Each number is 500 + 40 x the weight over the matrix's rms, rounded and kept within 0 to 999. Layers, rows and columns count from 0. Numbers have three digits each.

# q: layer 3 attention query, 96x96, rms 0.0658, rows 87-95, columns 0-95
# k: layer 3 attention key, 96x96, rms 0.0651, rows 87-95, columns 0-95
# v: layer 3 attention value, 96x96, rms 0.0653, rows 64-95, columns 0-95
# o: layer 3 attention output (transposed), 96x96, rms 0.0799, rows 64-95, columns 0-95
# up: layer 3 MLP up, 384x96, rms 0.0933, rows 0-27, columns 0-95
# down: layer 3 MLP down (transposed), 384x96, rms 0.0927, rows 0-27, columns 0-95
q87:546500508546522489481502500516558473507468451548533524518473561467561555495481479451492513485515543540454498461457528484502529518521497453513563472484479443564568561502514489507443553472516450500468559513531503490423548454482478507536568494396432481546505440520533549525558520483480519486
k87:575516522568563487496459545470446543452527464517477479499422539497469565515581526532516503452462550545464428442469504519575557512492501414534440495504429541433511482519497526474550465470516497561447524456541507515474560623540433506457481382509463579530528483468519473535496447561547489452
q88:550593580540571458542611422476506501519595494520463474512544532468491508455541522513481480507522471478563491438461581489564488543479629576474563508493462533536482503520526424499492521526487525455511539522470413511527482484547472467572501436499528591505502513470471519570539502475565481451
k88:512576540457496483504566475512556492463573459526481574475505556418457387422478544538461561546486468500443507480554475520576526491421557473524508487544443572493494468466500556516432483513488469397565470479481465456557475585463518502558452455517558488450567457510437516589573517451491458461
q89:494518576473523424457543569501469507493501453467589541493483563427470517478509543535486478490516494495483485530451496571515503502601393445524494501462439477498465444479500544487569476594462574575489545529489518501455449469567487511601406484420517543451517486478488444379445574456503497563
k89:525517503451491532504489534529496507455498403411435593446517502489524500480520472591497558541579464448488510485493480473516537473621439460534522462460434473575493424477455462552425567595499511553448551568510485509495530513586480478522481536381446547465495396508545434444503484518442499510
q90:494474508531489541527495550534509494515548486425507438543494589583565487527483490433469474477544513516592453550536526473468457519542486497572511516499556523507455506461461529461498541477480424453518494454591487504486543486554575514562506573465529476558487510480472519427462489483507425465
k90:517457478493476545521506541495502504502514459456539439553541495559530563539563474551552485547478531574474445507563512463432442429521522444494484448539514547516453430510446530499498528505460441518513424461588467550481565466514527565466451606565462553431501552556548479518553454527426494500
q91:472482514463525381519531503439501564510552513455507424552414480501557568454523537525545534544535544527457468505445534525476459532515557507490523564571464487555542461535482489472517435479462518495453472550509547528506437488554567489487541580469525384515530499543543539536531476510518566469
k91:508390578413516441524400554553463596536512493500586431494481471448546465426562537476476519530459474485424467490463516526462453504447525486502476586562385491502450450470487544522505441597506544495565532457493489514508457471490521416480523467578503433465521535536514521604477504484551555517
q92:638450514558471485501485507519439548497540563429429443523474538558439514562488570499594494628537459491530499573471470504494459506485520453531573502399478475491466508473495480553479536546467518421420536530472469465476497459485504464580537553539507521485521489497504494486571529522570465523
k92:574520412516520447523449534448464629521490515414480447595534529521478456509464500545458480573469471550527550494500507556463380587602522547491490422478539486536463452536477563493454455522519524470482506438417468491438505558484516513556418524462438527472521492458476447535492583473509474467
q93:446432544522443472422496469493554517550547583472489517478559480567504438497518438427557517502507556414574461495481478490463498513471532557466542461485535474513514490506532491447439450486511470514482482464450506484389492487510551477522490440546477421479449531532496483530487457433487507507
k93:476445501501392539441418515523447417497553523486506489452555557507484446532542477475512491482483568404536550475566470494464489548485544509472491499524559465558564506449523494484485543478516520534510447404408486511419489559515518522461425439570421454463501539518535518514520501526539463477
q94:524533518455469530479449456511484590501503414451437506486525420527504540496460475551481523475527451530516475411522470533478474460511515529489523477530505502542516481415540591479505464488475502504515461474471531577511559493538474482502575476508438570537447458526540504492538472493548556469
k94:531509507581503480472488488490568528521534524521499422506599487519516553462463475511537551421499470469526492414483523505582470476500536545495426488467455466452518526448447416491508424468455602460499511480477480570547560516488466461540477482490435487486445458504503506595508528489478438489
q95:583470510492452402485556468562527515416416519513400483537477472501529552498427437512508413539492476402532454533527491497533540431554535531432397505424508587538522483427504567568560486462517428543445536510528522477504509475407460568459510470424554502498546532492536604510572483535482549495
k95:572515597515541482504513444453509545477427585447430506478470443505527569489470487535497456548478397514497522492554527518511603486509491517481458479518539478502547502511549581578600498455465488523423542553511547555510483442336450483419465470511487429453511552537482527504519550610463529482
v64:524539503472450416518502537482523441498534609438528509467565572488456491483457489513474498434464455532497510497514516527512453514464490461516395483466542504481525447516516431493533507495509551447506525480447475560470493584571487554520427517463498420506519540452489512449546476487485539525
o64:497395534484535608470515473565483587440479465521408517530449451561485592537516532486539496514555507491506478483486497493500513479527482538529508527462461472501479513398489533511505484544445513461536487507564484491473524441496546479504565400571500589493429482513549506532458504573481501469
v65:488480559449501576498506456488505521488475478529430503468484500555540466494549446486470415540487560552492466530456469512437493473538490484439504522495479480507586452541454489556527496559564500483531439542479477549507553451520483531506488585516524568503538486549561481464470515487484545539
o65:548506431543465419477528507508476500524501485515554500552460558537488526582445562480530566456522553498465593513465466515511439506456584428507527473573487506521436548473587519461485493436442483515517518475545492479567480499431478456494511469509508455534468588503501563471558458453512445435
v66:544498562507460494450482474460490436454564457481452493494424529482509486432535542449501495568567511487513407506562475532541540509448527510554495443507514475458502484465478549481512447496564461473484502440563507470486486514449524538481468533516452438420457472527582503508390576493515474517
o66:445477454509510499523538508480487549506513474549492489513528482463451483613478478521449509448427493479500480471487515531450453454515513414475445563519413563566492510599452442567502470497377470418474520513463432432436468442538448477516489471448467567560476457477433517481580451526491443462
v67:470450473498481552451485467458492484514523518498508494521480508567508531501509523458522439487497533477491626522472549560543468515465448562548509470502473492493555506535496498588432474557514468435526521481538479418435415467504511478446518549515541573497496496521520440530548525527461451489
o67:532510553518534466483515483579482465491518406459493475552537436473552481560475426549468533503476505539512447437604465481483518449517505456473468433500502485477431467542513526427568506472502490543476487491443464456508562516480440504575463473493415432500512471512522451493493514507521477483
v68:523620529432586489573459525559534531514436531516567522489456536489519493463489475542496446466443498524446437533501451501438479459507582484456497470494581515549528540485561427463508506447499495547514503532450539482566510515491529452503546452475472458537501553529489545509510461528448413433
o68:512508448543462507547464584452466431502445480440396439511517455528451476592440509518506482522524524484543504499480539487571457461477460504500475568513523479469548476471506522485466523433554524509433499458507555517478550488528511460503525564518522574513463548504458468457468527482514591591
v69:511488436525507446498445444459548467470508563565516508477473455504512545499511462463504428525558551481455534498494493472455495508511458500498500487482559558454498561476460533502522497467455495452541530549518504439505493503508463550378515532533459519531444528597471537528510441506485460521
o69:504496567489518548507503511497494518496496435514496539464510555499467429496482553474499558493481480456515504456477495536550530414501556472517504449492462485486501498491448476505507544569547544532484486509462504543501486588499459452546480449470513519497533471478511384458499532505466499513
v70:523524551464494531495471485478616561477403445491485509465501525524523514529466554432485510518467473546488470490489551510497473537573505558457528481495487493509459444517523426425487457521518504540498498430520499481511526593546549499448459541488530428485493528476538519531473479512517505523
o70:418504461561473504515539465532453509535548511487503429505489493518474587445546469503517508455509525444572542518547475505506552473461495473515472502507524491424522505515499511590491593420522463461484470559470508527591506409526452494489505486507493564475485507518513446513492480486456454426
v71:495527510490528462575482408520566572491555614540482561570531430454502535520526546455532495557437481491550486525572502490442432466457588427453555481402520511496428446519458576481439480539503496541526532531514421513553524445482538472403513535538501503537462522528516485527417487435565458544
o71:556461511518475573506553541503486426529431454490497486432464611482497500513470455477449470434557576520473528460420542475587569509523450546490459564568490532542561521396446459556582490468566410517443494508521476457500450556507482554506522450447503524539513434512505550507563486578438477497
v72:468495516491478538459476513505482446528502536533499485461502488518438440508533477411510457497465542486485498465487463487458449523479434473536549530545538498476516567468496481453562467471494466526505514487486394528501538447472454546503529514520478526483463508535489541477568429474464546521
o72:531467472540505435495543482441477504515532506443441501506512512477522543444439480559505513430526489481466535496381454513490519494501507472465519479481438489486418483526454544514448555524448523489455446511521506522501430512475493437459463462456462513468546460473490415426482490565495500480
v73:527520521398428490516473491506503522428495385549504487515534487439458498515452504574551539534519476484486520592461485531444470639467538562496561546522468479527552462517554468446515502484596549543560522533499549557523503458533424487514438566572442488545503574520518500508523408524470556479
o73:490525474568520502499400499439474511502486587445512481553475497608483496459543484453434486459498521541570499409454455559528563429423513406483480489458513469510488558430473493532481437440415514518517487395470541500531539532503516526544513546525550503448529514455467470532490547494464501493
v74:512579466530505465499483510515483429479455622479535513483517507538545475470498477619545517457579515480528516529494399562429544448534549492535498509498464453483523506488482487526434526532454553428395515502433443525459449487449495544560474538589501555513468532549485446465557481499575539449
o74:479476523469545466552527477563533495424520442552459521566467439493456495520494502417469450491509455560449544460503541532529511501429531480501513502491522507541525521507532465443588518464522470545553553450569544532526528543525431484448509445471451523523562532470557554487467484498489508543
v75:506523451571491492564572466462538462464463588519557522491481451589420420455524441483514447510481489479530479476498437534413494525514537501526482527530509416560553539514456432511458496510490509493466553488418414493491412468516480414550546575529455499483464506520533439523504505510450526454
o75:487535437506601529522498554541560484504504478560551506525453505446620587495461471519506539469527549545494529503508499555565502463486489456453519517494513548417466499519536569493483482486520462522522593499595551552459596528492470503483464465483521541530567559487497522445479482514483516558
v76:477458532597507502459534522501484476439575511616462430487574548471531438457441515555518415465507459458545555491509459527564527491448500489449494480451548503544415454527507545472517552489477483572505481505476460488465446445490474481461572544460487470507433478478564511518472465532480485442
o76:495491518508499500565487539543495474573494487480559560501448436546431560434521519460473554584509561573506475497554503480477434484594458518584455521500412494447502521548576452488498469541563540445589498501458533461475526495436544581499417504511457552462651431494496491491525539474531472498
v77:498564482545479523529518573569510505491508487421577486526449536527530536514517562518509458389515437540507489500555513516541510553547443455503470460495466605506558531525483542547486457529532471523527514483555557498426498521497518581467554550511518421565525566529562506509538525488582488563
o77:472506451511535508503543506498534514468518571593412497515547508499477449515469444493521518565505576502503519497555445500498505515563497535490490530461537406439521486535496501453471536509477478520566463502428487450578481528537511465563547455484572557494506486528475504584464502541456483480
v78:501552438469422512503472473512572455473383540525479513529491565510509460431430497491478504424448499527459426577486491479460510428539529495432425488508538498517460499481521550459416509501512472506533482512507512452496506475518471539440496485485483474457526476522422432567359452599474436532
o78:478468455525498449505445534501495543565546405492450529436479466511479513455525555521481458539545503487508506425478482515516468533492497425511513525485485498419584528511414492499532517533523508527434514550479436528553506457450513508560557485465474590528472513520505458422580523400487549504
v79:488473519457561541468509495484492480439411461510451539521456497530442537473438474534457492582447524528565497436595529411582424557455532474492448517507431551481493506507400536453465457519490529466444547511497486473512512493537475483483465529541462485436483506412495544562525537496539495559
o79:460448471518561504576513508532508467548551523572462439514516515450617476534562532466540480422492509476495428466433484570420501503525481505508604479500604487566516446463540480508471492457519554454569483485533554494474464462528544485504484536496477544535499428472484477439534527470504503409
v80:466484593481546523525563416400547527532488502470511530493503458502477500531506500490515485505457514483510421451540507529482483522456514467488562565452618502483512461501506407517466491427494462516400536461471532530516508550522538505481539458487490518428568560558372511524471372517531507486
o80:513518441593500588456463477563492465457487496518530471511493534495521513442480484536586582365483447517450460520404479484540424443483523521493495547514543522446494469472444528508475497484529515477554457535547484531529513433545475443547544543468475456637444447496585507465489526480567534580
v81:537584570524474529518532505537521466417505445501493507554496470461498525525519609569484494519453477515548524471488467527520537508530461530507494523548547488533493491458534604501522599462536508510488470474545470494492449471389471475460464479484479485445535445544536465520579524455585532542
o81:431469446426539509490483564483465526526474483471509485520504546531524418475516396482527509501565604455431441465512518448540412582482477471530501496470450505535480462543508388454524454549413527479499427510517561520501486512571492522485489574478504478486462553500537522521464459472438510476
v82:586587496524508502545586453560417562476543497531575501500428466458525494483455572594442560533450445533498545497498521575507516581555582517446513519453532459500460519460537538593536468537536514535450510502493504441482548499605522560522460470588470539544533482498549462476546514505494428588
o82:447427472516517568461445514550498499520465522548424466493516493560444508540564434484504453514462536509551483558526521400473483424480387472450457488512538531505488449465411491408530506504478465499512530487547516507537353491417474568456503515472550444436511527471529526483471484534520592484
v83:499461471509475489455440473474486528522495505456506510531534492504472498493522556490493521525472489531500490593465440516487528496506545481599435433516484507471464557485500469503523473528522545452415503444505528522475537557536507472489495469481495491505468468459519562480460491463489449481
o83:465520533439499513507554506504468481473523492492544439436476476425471507450474530482500479460491443548500484448471556497504563436475481549465477570528441501458556504547464492446450514493430436415480523550466432467535419426476531485473534471457511487459515507553454486508496426524458577491
v84:551536533452468586509487525563503459460592485535447544507525487517483514498495513549514528487527490473527531468506493466547548546492562520543509510522517541489484476507520424546499484577463450543498538510484516560472534512516577532528453477483515583444590559484473475529490571530489497546
o84:471457474438561417519464485491510518535526525515481465538497501510538506487462473500522521515484460529515482472471519542463402461544478558419385534485450537568533525431455528517500487426511565489498483525444525470514469511502395488439538561523479433517445467571507528453481520428535515481
v85:467481463510501484527506496523439501502534458450517535521521522474532458544505537443519493497497517481501498436523545504454525507534468474489496506518469495480507609488442518537539583549485509448460523450461536475523563445475515519517514452510506493515573496489447489553457498414554545541
o85:507544508487473454496510432482559495553502552548471459480465437534483513506538417508530497422471466517479522490465508500522473562574542540488546498533576529501552369560448505472487475520505485547504438578521524559497478585512509490522535512537486499478489510484548517496490485592457455490
v86:477565533528559490493437460553512459486542568552564486475510560467476488478564466480485464472498449521461580535536553485477495533559491518486424579449525485569506472491507520499477449461426502499569522522470484521493564553506506509567450528542458555537514602601549500484526520449500501423
o86:568474415469557520488553537522522574494505483470389541480454525519471523560434551483547511543460539448511501444554444532550519471445449491496530416533453438512515506524515459549543541509544513536463541527545534452526459516497520535389517453522583513499471506484510547555525538539576527555
v87:463439420551539498476518428620517511503555504497556496483588510520456514441530407552423447466523548532511523528480484564410605515549454504454503463549507481457455404513542625522542413485538519492493489477486455574440423474548410584510516443424555568529479424499427433444451465523523461490
o87:494491542503457429439451580460455506457417507575588532485413466453397521497565591427511552581537536499437500511437446366525485481478515493510459494443492452486500519490421435445493554538436395593466446490476495480434530476397448518387491475546406454507557520526512520554464524428512514492
v88:522475558514574532515451575511494416392528537515493553456559476495517516472461519482578485497588511467536537455606521508497437510512516476574509489462479450570513487513437510524456513466510520501502453454514510492540479390444462559486525534424535482582552501512513474530504421552525495468
o88:491499381473472405533483447536466510584505482450498471525442490498476443517453493435458485475442537524500464484503535509550515529474479513426515549520494548453476481453516459499533459546511477457602543515448484477479492598527476476478474515583447547491493503499521456495534614476528413519
v89:506504497555486505502522536526485467491494559422522528445555452471408491512534488493470487441479493417467545502523482480486487520509471473511447566543459458443501503504567473486535461543489535483526514587585508551518511548542468428524587494518525530495516547455515545473497484522517480465
o89:542446554508559500532509514477477528525521517515441483567526532527562575469429480538505479581527512594480487491471538454528499513492539559453573420514554514568452542508483533539452549521536471497458513440439467561476510495495521500494416483507474536507486522528478452567472462479414514569
v90:495506552499536580478524490432528476575497514551570518530550527421512513556509427615449595600503543451491472552496488511556549510497492476524504538486601543517521477500520535551515494518520537497532507592532503537475493483399451468539466444526432482502457452440471482491484576530488581521
o90:482513527467494407489552541511471493527559473514465384475436527518477517424571531504512481444436491539463460447461552514499480490498504525569494487526462509483438530595514499445463508511502576531507481431579464473521529489503498431506510510525584489507558497506427547542497512481557502483
v91:541518468458494572552465438471417545502544469458480551489513479544496505445463516415519463463456597528512436595460543494504491472520465497503436485483505508466601543519552501523543529538437503540423496549575449522513463591562528491566452470554479526503452544475513549509431516463545440518
o91:479536536486484477508527491534421465552521505516460496525512537459525501600534482572488531537542424511493597464500451471494497510467572521525545515511520511556451515514399485446417464446554475429499504532490482481474500429488523483426599486443494462520485548521502520495573505550428528597
v92:549527520572516550573567409519441488524484540518463465455526536495498493494487437536469535481528394501526585497546421553422491396577497506437515503457496435500479480467480491416536446514531398522551487557524429524470468490534448487479496466474533498476473445534478527477520437492529452432
o92:458398530518487491454544631561493472446519523534572533537465503482493482447536526533468520586537542495510589574481495454557494532483450463562521508518528491560516503472528486483433532491554527510446505482525483483587454459491495553404442506516555586497514548450557495544565524492499497494
v93:512521413515561425486485481500522456478492525418473511483508524535567498471516479470516474472609473515520502612559525388438423522493528467477519521511470462518588454477567467589500491467457449510450537489508503580471427591494477484458539507500520511481439514537531564571517384489407511536
o93:499546560451494595571468554493466539472578514568521494446537534486435521539388486478503527570541466509479529460445434585537539503460557528508549486470580522476446521475429461428495564446507543490544557512565510493561553524542519552481521492515436535551515567532511450496529585515563458499
v94:496459485453521499522542486425527566472526528495430541472440437525497501529514471526494473457491532479519458491505516486492514516445370486469497503460544475536461422475478512479461542464520487513533455506469487479478479548526529511496468514463544497453465434492541481403549499459493495505
o94:538581527512497562516543472581519494565443479531535396565580577501469538423483491457521505526544532516545500513523460464475436523541598553530499506548486498501494513489566491510579473430491494504482495508503521497579462493491451551507464480526502479506556531495521488546517515522493529474
v95:576585529478484528562471461520467523447470538478472526484503470437547535506554481505581440466574514484497507436500499522517487556497436531482476467517461539493468472513522506486469515540540409470550556491494447424530516464517507464514517558465441488522447547495551490540567453501652509503
o95:451421501487546475446601547513491467584531491525483517489511522549504480483466460499380521444431598491538525542474463554499535518538510544538437447472492430454560530536510457496559483474463540491486499478488536527470456515502450513536484421474563496452501484475478470477471569487408410528
up0:580527462466463543469407523495509489464509508536551455531474515478547486461529493481413438523367480496510440530350497521455454519514414492450497451529538477511529486482420442585553562484441571475524525486502523493484504515451492511539462527549536523478484518499453502575511543495585449520
down0:503455499502470492541447546473545580548485573558565484555385521508535489497527422585549515475574501433512547503522520499456528501456516516530593438549494527434479527523513480591550544517502465478449541536534562503459474459459438512518541547526446572539490552485514422542507539476466569511
up1:543472490482483536531561436552514527494516448499402582519542460473521498433480540512551485468503516495483559507596480475487439462580550528415395524464515502471516537540470504477472493505449559623458452523503511518446492434521502494489511488522489372522440538496531445553471419486547524462
down1:617577437527497481481468560488454491422505524526503528498507550441482483540483477551498520489530486554498500446478443501447433440502492482495433461606503511518528512473447528515461479520458505427578484516505466485532523517529476516473456507463516562542618483552410559461445469487501568430
up2:552543536575483525482511488543495473519545492457500582450515531516415453525426522543553499488483455543526513480513516468471480441551528394524490470464495540408491505547432460572619541496402456471512459465452508481491529512490483505510464542483527437511576496540503547480517468494532534517
down2:514558605472555509520514527495520581449547490501475454428495570432549476501608525581488463469520546584498478500482493575518508532506505556564458438519550506532509468506480466509393521465494543558513497529445497548498539484544573493428554462550580498470518571579523503442431503496492575510
up3:513554421495464444523518451597460468477489498425482559497492546522459467572418509490488517475482480537467501569464532548493495499553500572481453447475507544450449505422395516491527463525492495491505547518514453505531505524469595482476484453550498466524492528511582549514555503583558494528
down3:567453423501511533527514523523464455397431582480516478422438584481428444499464604573542535465459471491494512567559492516486448439541488525463411486534535484473547507443474466517571610513552492455529421538428472462516555449539535542593528510530504496508511542408489484567563549512477460539
up4:539484447428395475496459492478497461475405531443469453507480550503453445579477493448489445564527467514428427472432454473456496509574457513487461479531504433427481453473477504537550508538520544432482563564524503427484528515508447522449492523430539458516490445494462441441508536523475517471
down4:491490485524591515511521539446559507498454501496515547549524476494545518530442480524487556499489543505430550453454438513461518516465502514462475550510533453514553530509447500510501423445507513539462500472508496549516474487511568516442437527535465492482515464489527529504463399471564516455
up5:498517514452560464490538496474546512550536485467513522529489485486605556570454547532486515518498463522525489518524571554502488571474509474426536561553545502545540460456491497527563444374514560498474535532567496519456544506536555518511463528504472498558478552448449425452524524547561474531
down5:528526504548495477492484463582445470472489484534461459520580527540576477483519452496542544386538489458541507502498471501435532454507497516547453474513539513483455513519476536500492485495541474494530444495492463477564461474434466498524500573508551495529515525515475549470499552548500518481
up6:537460513442543551497507571498475502438509483585515515503495509517511573438496554517521529438505527517517532511476526515439547490540531517455518565528522471543562495508509445569554452512531483558485532515467522537555483517520517541485381449497499504550503511484506462530515478480485538538
down6:568479516498522464549522440488528457498497480537445497503423517471510496478500466429450493498522480485498507492520582512555459524527488513544567477512517488511487553542475559506514539510498467481478494496539509467449511532468480475511530514535542488529512480564491540529506548526499516467
up7:541566502548460503469462573506473488392518483536530485499548471491485563507492534542485472514451429500555524555478515507439472529556471462483496546484471493439543411558484501487468481548491501515483517504494440540593513429487453504524594488450528509536464535534404500453496474483514484470
down7:501462517492526536558510511473441475510512510416466459484513545525505417488491482632436548453471498434496442524453437486524494471439539479459527513492473510584501445479539451479498471525531515466466466491481483474539448531459507633566542574495519469482486481498495486513523481497506434454
up8:519483541531527578521528563509468487482563489547436519541509592484568434509511427542500452534418471552514512492511476488540552487531470499533555508526492525534436535556483478497507497566518500414522519461620534533558512505510506530445532490455484534527466509475541487537500502481509517528
down8:447569529551438414483500415531475536517496503509524470467535485526475548467494476518525540511543475544533483531435502505527546520524478547495505558480509496504520561543496508508526470461451500494548527529525504588437465512510540427491535513587477495460454552535466490504555503524530466503
up9:503505501505475528480550504581515508521482501439542500535496499494475562499446467470546518508525492538471473555568524482508525496481530485495467511518507510534478484546521457498574505541469480475482549471601457504516452505525480530542441488474488496544484498516521495512463432560475540530
down9:480460478584507502539493457502521480508494478540517478460562501500528492492476485508458516529469480472545552462503561484508456464557481537501558503506533479508498508551528537503541582492502476508542467525473545570581481557498469551504518540549558491499473500498537504429525537468521508426
up10:491502516474490485445484554564460495448481481538459524446537483470512476536548444466562471438528497507547460503514473498465498508440499579538490510553490448456445429455526552480490479497511520427459426493521423479525553500548479528426451470521544548535489503504537513488472449490567527447
down10:415467575526499553547512499393523508528476487463517440515464553517491491482479483461502461471465481461512486492501496517520432480442533501553556524541532508440512520486472402520477540485502510495453476551501537499471464438444528503503509517554527481499476530505460465455523503529414500541
up11:527499493509454560423469457467476508539474476515518479478511529485395529491499471524489467559453560514533424501498513453467481498442474493514489595471508472558452531565500487466563472526468481475493501515509503522530482571484513477547450482535514453482473491456487499453498510583479568520
down11:509485479526495449507565492591442461410521523454509457527472537460491540488470469541464425513529443493568468456486521552482507562490549507491592503495479433484524434492493497484463503521535415563550541503534492513464528456525526454500546550470528502493504558535458475467531534501498518520
up12:514517491572451489453492515476459451518406446526602445534479549503547500480445466605525415505464531485492521495530515417477437486470568563378521507511518489538508365525489448547507462527504483555424499505449526543470456505502521505405596464484508493493470513409476520518510478462428520537
down12:433548499536519480455530480482576507517414429480440470431454522503464509514495560516467541523529500509445422451516488420607467569454511467476506623471476550532521548442507502554520500468475539464438463448549521540558521504518485510553490432529456503443401453485532518471426513429535459529
up13:478536489451580541524464492462508494498496525465523536487509495519473550556511556475519515528515498504509547462544543475479523529470542521514514515497519529521557441548548525461534466450534593563501533525484492557487535456446553543538504501549515571454541479498495499532503493515518543562
down13:482517488498442499554486390495508483467506481498477427494465494547446541501485546441472479511524493494527545493530505516423497517488515518530419512481475556462453537490500560518533506496520463471537460568478521530520472524471507495501545536495491527484466537505459511534496543474519442529
up14:570463473516525480583595469464483546484490537531551509575470521514478507563477543500557477537458509445494477490499557466553532456537502561440505503504504502512454533540553528465451464530517511481432524504550534509444512487494444520484518490409525542484498540473510470491464450530486500532
down14:472479570474520464512464495496448518569477453464502502564518528517508523467525471509491549522510497507493566463505446541508495506487552519553474501589504479485572480494480529483489506489453487604479551510508546545473462486539569488539413452530510524515488506550511488581531492440557514492
up15:560535568537564541427553594476499585524543526523481514601526510466521527512521507533499573564522498527475543504479491484487459489519559498464518596561485540519482508516535463486497478504547571503499574515496596487536534513509515517562472494519481507526464466484499496513518478547549530516
down15:523517454512492454502492480481466489513466524487489486476506517600485514480484506431488491462495481483519469475493482517474527459507447532514545494429500565480481549552531474557511491552514467498534485480493482467587480510484456534438517558575527518517478522501524542495514511487478425447
up16:502577488553477511564561517545527473494447462409590470407560469428391486539561592533568474483522409485463501479444520450455572504549429415469543512505525528483496486590475525505528496465522479467505464477499444521541503456526360416530513501448472495513477418504444532391491440500502607518
down16:524516511375540463547529506433488524522512529552466551492431425481527416498589471482417495496537502465489545504531497467447491494461495424539519512486544482582498457534489526540510551482456575428516461494479500484497482529527512563566539488517472383532532458531630468539538470581546412412
up17:530487475508503499465469480531529521500428501506545424505548523484471477468469519478533486423444570502510556605527585471529525547519490507466527462516473545467506449516480509529567534502518506535528487491529541603402544518461518484407497485494495504497538583510462554483536491455530500446
down17:463545547493434522472515490492483526601516470521507517510476491456528418503462502543470464551465504522507487536485510375545533454568481461483592451528385521547435467449520502500551461456539439527512518506508562462572459518526513441480555411520474451488451483508504515561542574501570484520
up18:579532487515518520578488539488536481478464502509518469520494514517430509570499445473521508528522568436501482501506527473539533539470529491507465562495461499465442552545443577498506516535482527454486548529554503529455462448462599488470480519463449542464545472523503469484508506484444580530
down18:498494460491493457457558477546503529479412465584513536581537471481479518456481524503450494441528454512464488536536505459526517415502478520489483518511572498510555556527478508538489586529525479548511487519511500460525465511521471517525490484524487579533422532454486472543492519430462492495
up19:536533580574529492512459446463482515598487504544473445490476502481548453443510553547496480521482517456473503438503447511490476501484550432538511416493551437469524481513483487520557482514454446527517523515457530483503402454436525422462527550539443478470444495539479468505449442554466403469
down19:551556581542475542465466532511538481590448496552474504499432496502536508516449438535452467575520510486478428493532508546452505499510465503571441505550457516436481500455497583474464558467529505490470608489459490495507470534494432485516487491500413509518520543496535487496509499581485420493
up20:540550476521522499463507489515541479543466546517532406527491558484526467565548549533470518513490537512446495436509437543545476489418547458493531433452516483496481569536464459560490432499450492535543496511500411453457513458442508496420567525579549491425499445481456494522502475526570525508
down20:496504531498483488486527548549495488540520546435463498553529544421558445447513438519474520581463568528462530527539440454474484469503494478548500515432479437551537422552488502478518507489541470523534569548503507479468508484524462451537453464572513513494436453451513444573484500462522549554
up21:490539541475456494525544524479443438437500554465595499500447496481479521517504470542520547461511466508499535501548468512527511485551516497521468470525534493455407505446512563424472503542520499558497491504438493545565537449455442461580491498494477518533402476523539445548522490524439526477
down21:479414494467509498478524390454577506483486522545485547558553523504428431471460457453434594534463409552478460531529477571482405465580489449485470480480516495488486502484510523453435463479457580527532501421535463476549503514542501482484490470550458499491506448507461502563458530474478483509
up22:489545490547547539504526474472468551531508517467579493487531461489507601493584545528539530507540488507429508492527555496480595538514479596485486470511490509480590540501470461503492376446512496496549511510509563536457535433510571527521509526524486504503553539490525571450454513454470545528
down22:469530473499521541522576487470511466473453516456546520532516457481491483534495548518493450413514459488451614467499530547420513481531489508556450512537423520538486541510495474602472459553459404503445555552549462496513486577581445479453503510495566548545557491480521503496370621559548451471
up23:522506499500422479434612514459523508431485506517400523490423482459479514480563551473532497533519470491451487515410507429548521484519540503417501486496468487526436550455472553399505528470558501500486506539490488444473545400487502511500512520435510502513429506591539488488526474543477526502
down23:524515487487572511515548521407527480490449533452461458507528536542475571533474503495392512524439511489481533511514487469571523503519499505544499530520482438521477448415542525434453492435503500521518491540510464530475442488540547486591503558438505412491537502400521408472559435535508515541
up24:511508507461511524562506498478520468441528525536531577437504427538528513535542481527518463521415447477467491546520496502476532479482476516473464527519561514559559445486517458499468497513582482526510538469555471504616519525484518543554482506493551564440480545478567529514518512546516548535
down24:457468485572448459515501498539492499533508524508499457468490536532498493480534504529451501461481536463556545424483487490493545487495463544525499505519531544510492526560460521510552544487478543457467486536498479536445482482453498547479486463441516506487528433502454484512494518409506514480
up25:435531493518472468477523477465514474510489445446556564499467425529507450480424517569476483432528519483550487395463508454494519552443551406413559469481528560466605519507509408525558417463510434505518467441561528508533515452531528525411491485554536527544487556440438505425489446462445530434
down25:463476456532496510449529527499508505398517432541552435524435498574444504500491536465531493435515508424539460438615520522514460551439503512434426520512477555538492524599501408534501449588424521473495525471451552477484493505433534497421473537471521506495594539527514622497453557480564528476
up26:445488506518537598480508494487530496426529487525479516533483447584513563460483514484478505563553496485502420500577459460459519511490537535441490510532507472510509477468445511529482499530443474497476503451518497473509495479440474518482519478438475493503494517453516479579448502488541554508
down26:514537491461548501495450483489520422502532516485457498484511453454457586489535530529449420517462547473462502471496514504504469593524482528447517514513534525532521514487500476557513495577441588454511511536488529483528520474481504461553515463572490495492502525507508473544560501440533444531
up27:426482490413485531560513499451432466487552529473494577480512475517504461407494530487505480454484504482540498498471567487444480495500430504555479520450574560532516572520507531501511524464473472563568475465464498472484500602528562581477516485553482482482451592503569454520506496479470545469
down27:481531505523479458534466484540458495529493539483446477486480473498500536519532534491487500510503498485495526510531518470463471506468434528493493533557381492465507502422458432492484518458538498504479491573585547528463464424461526565575500480405511447466493479500504513536516558446514456470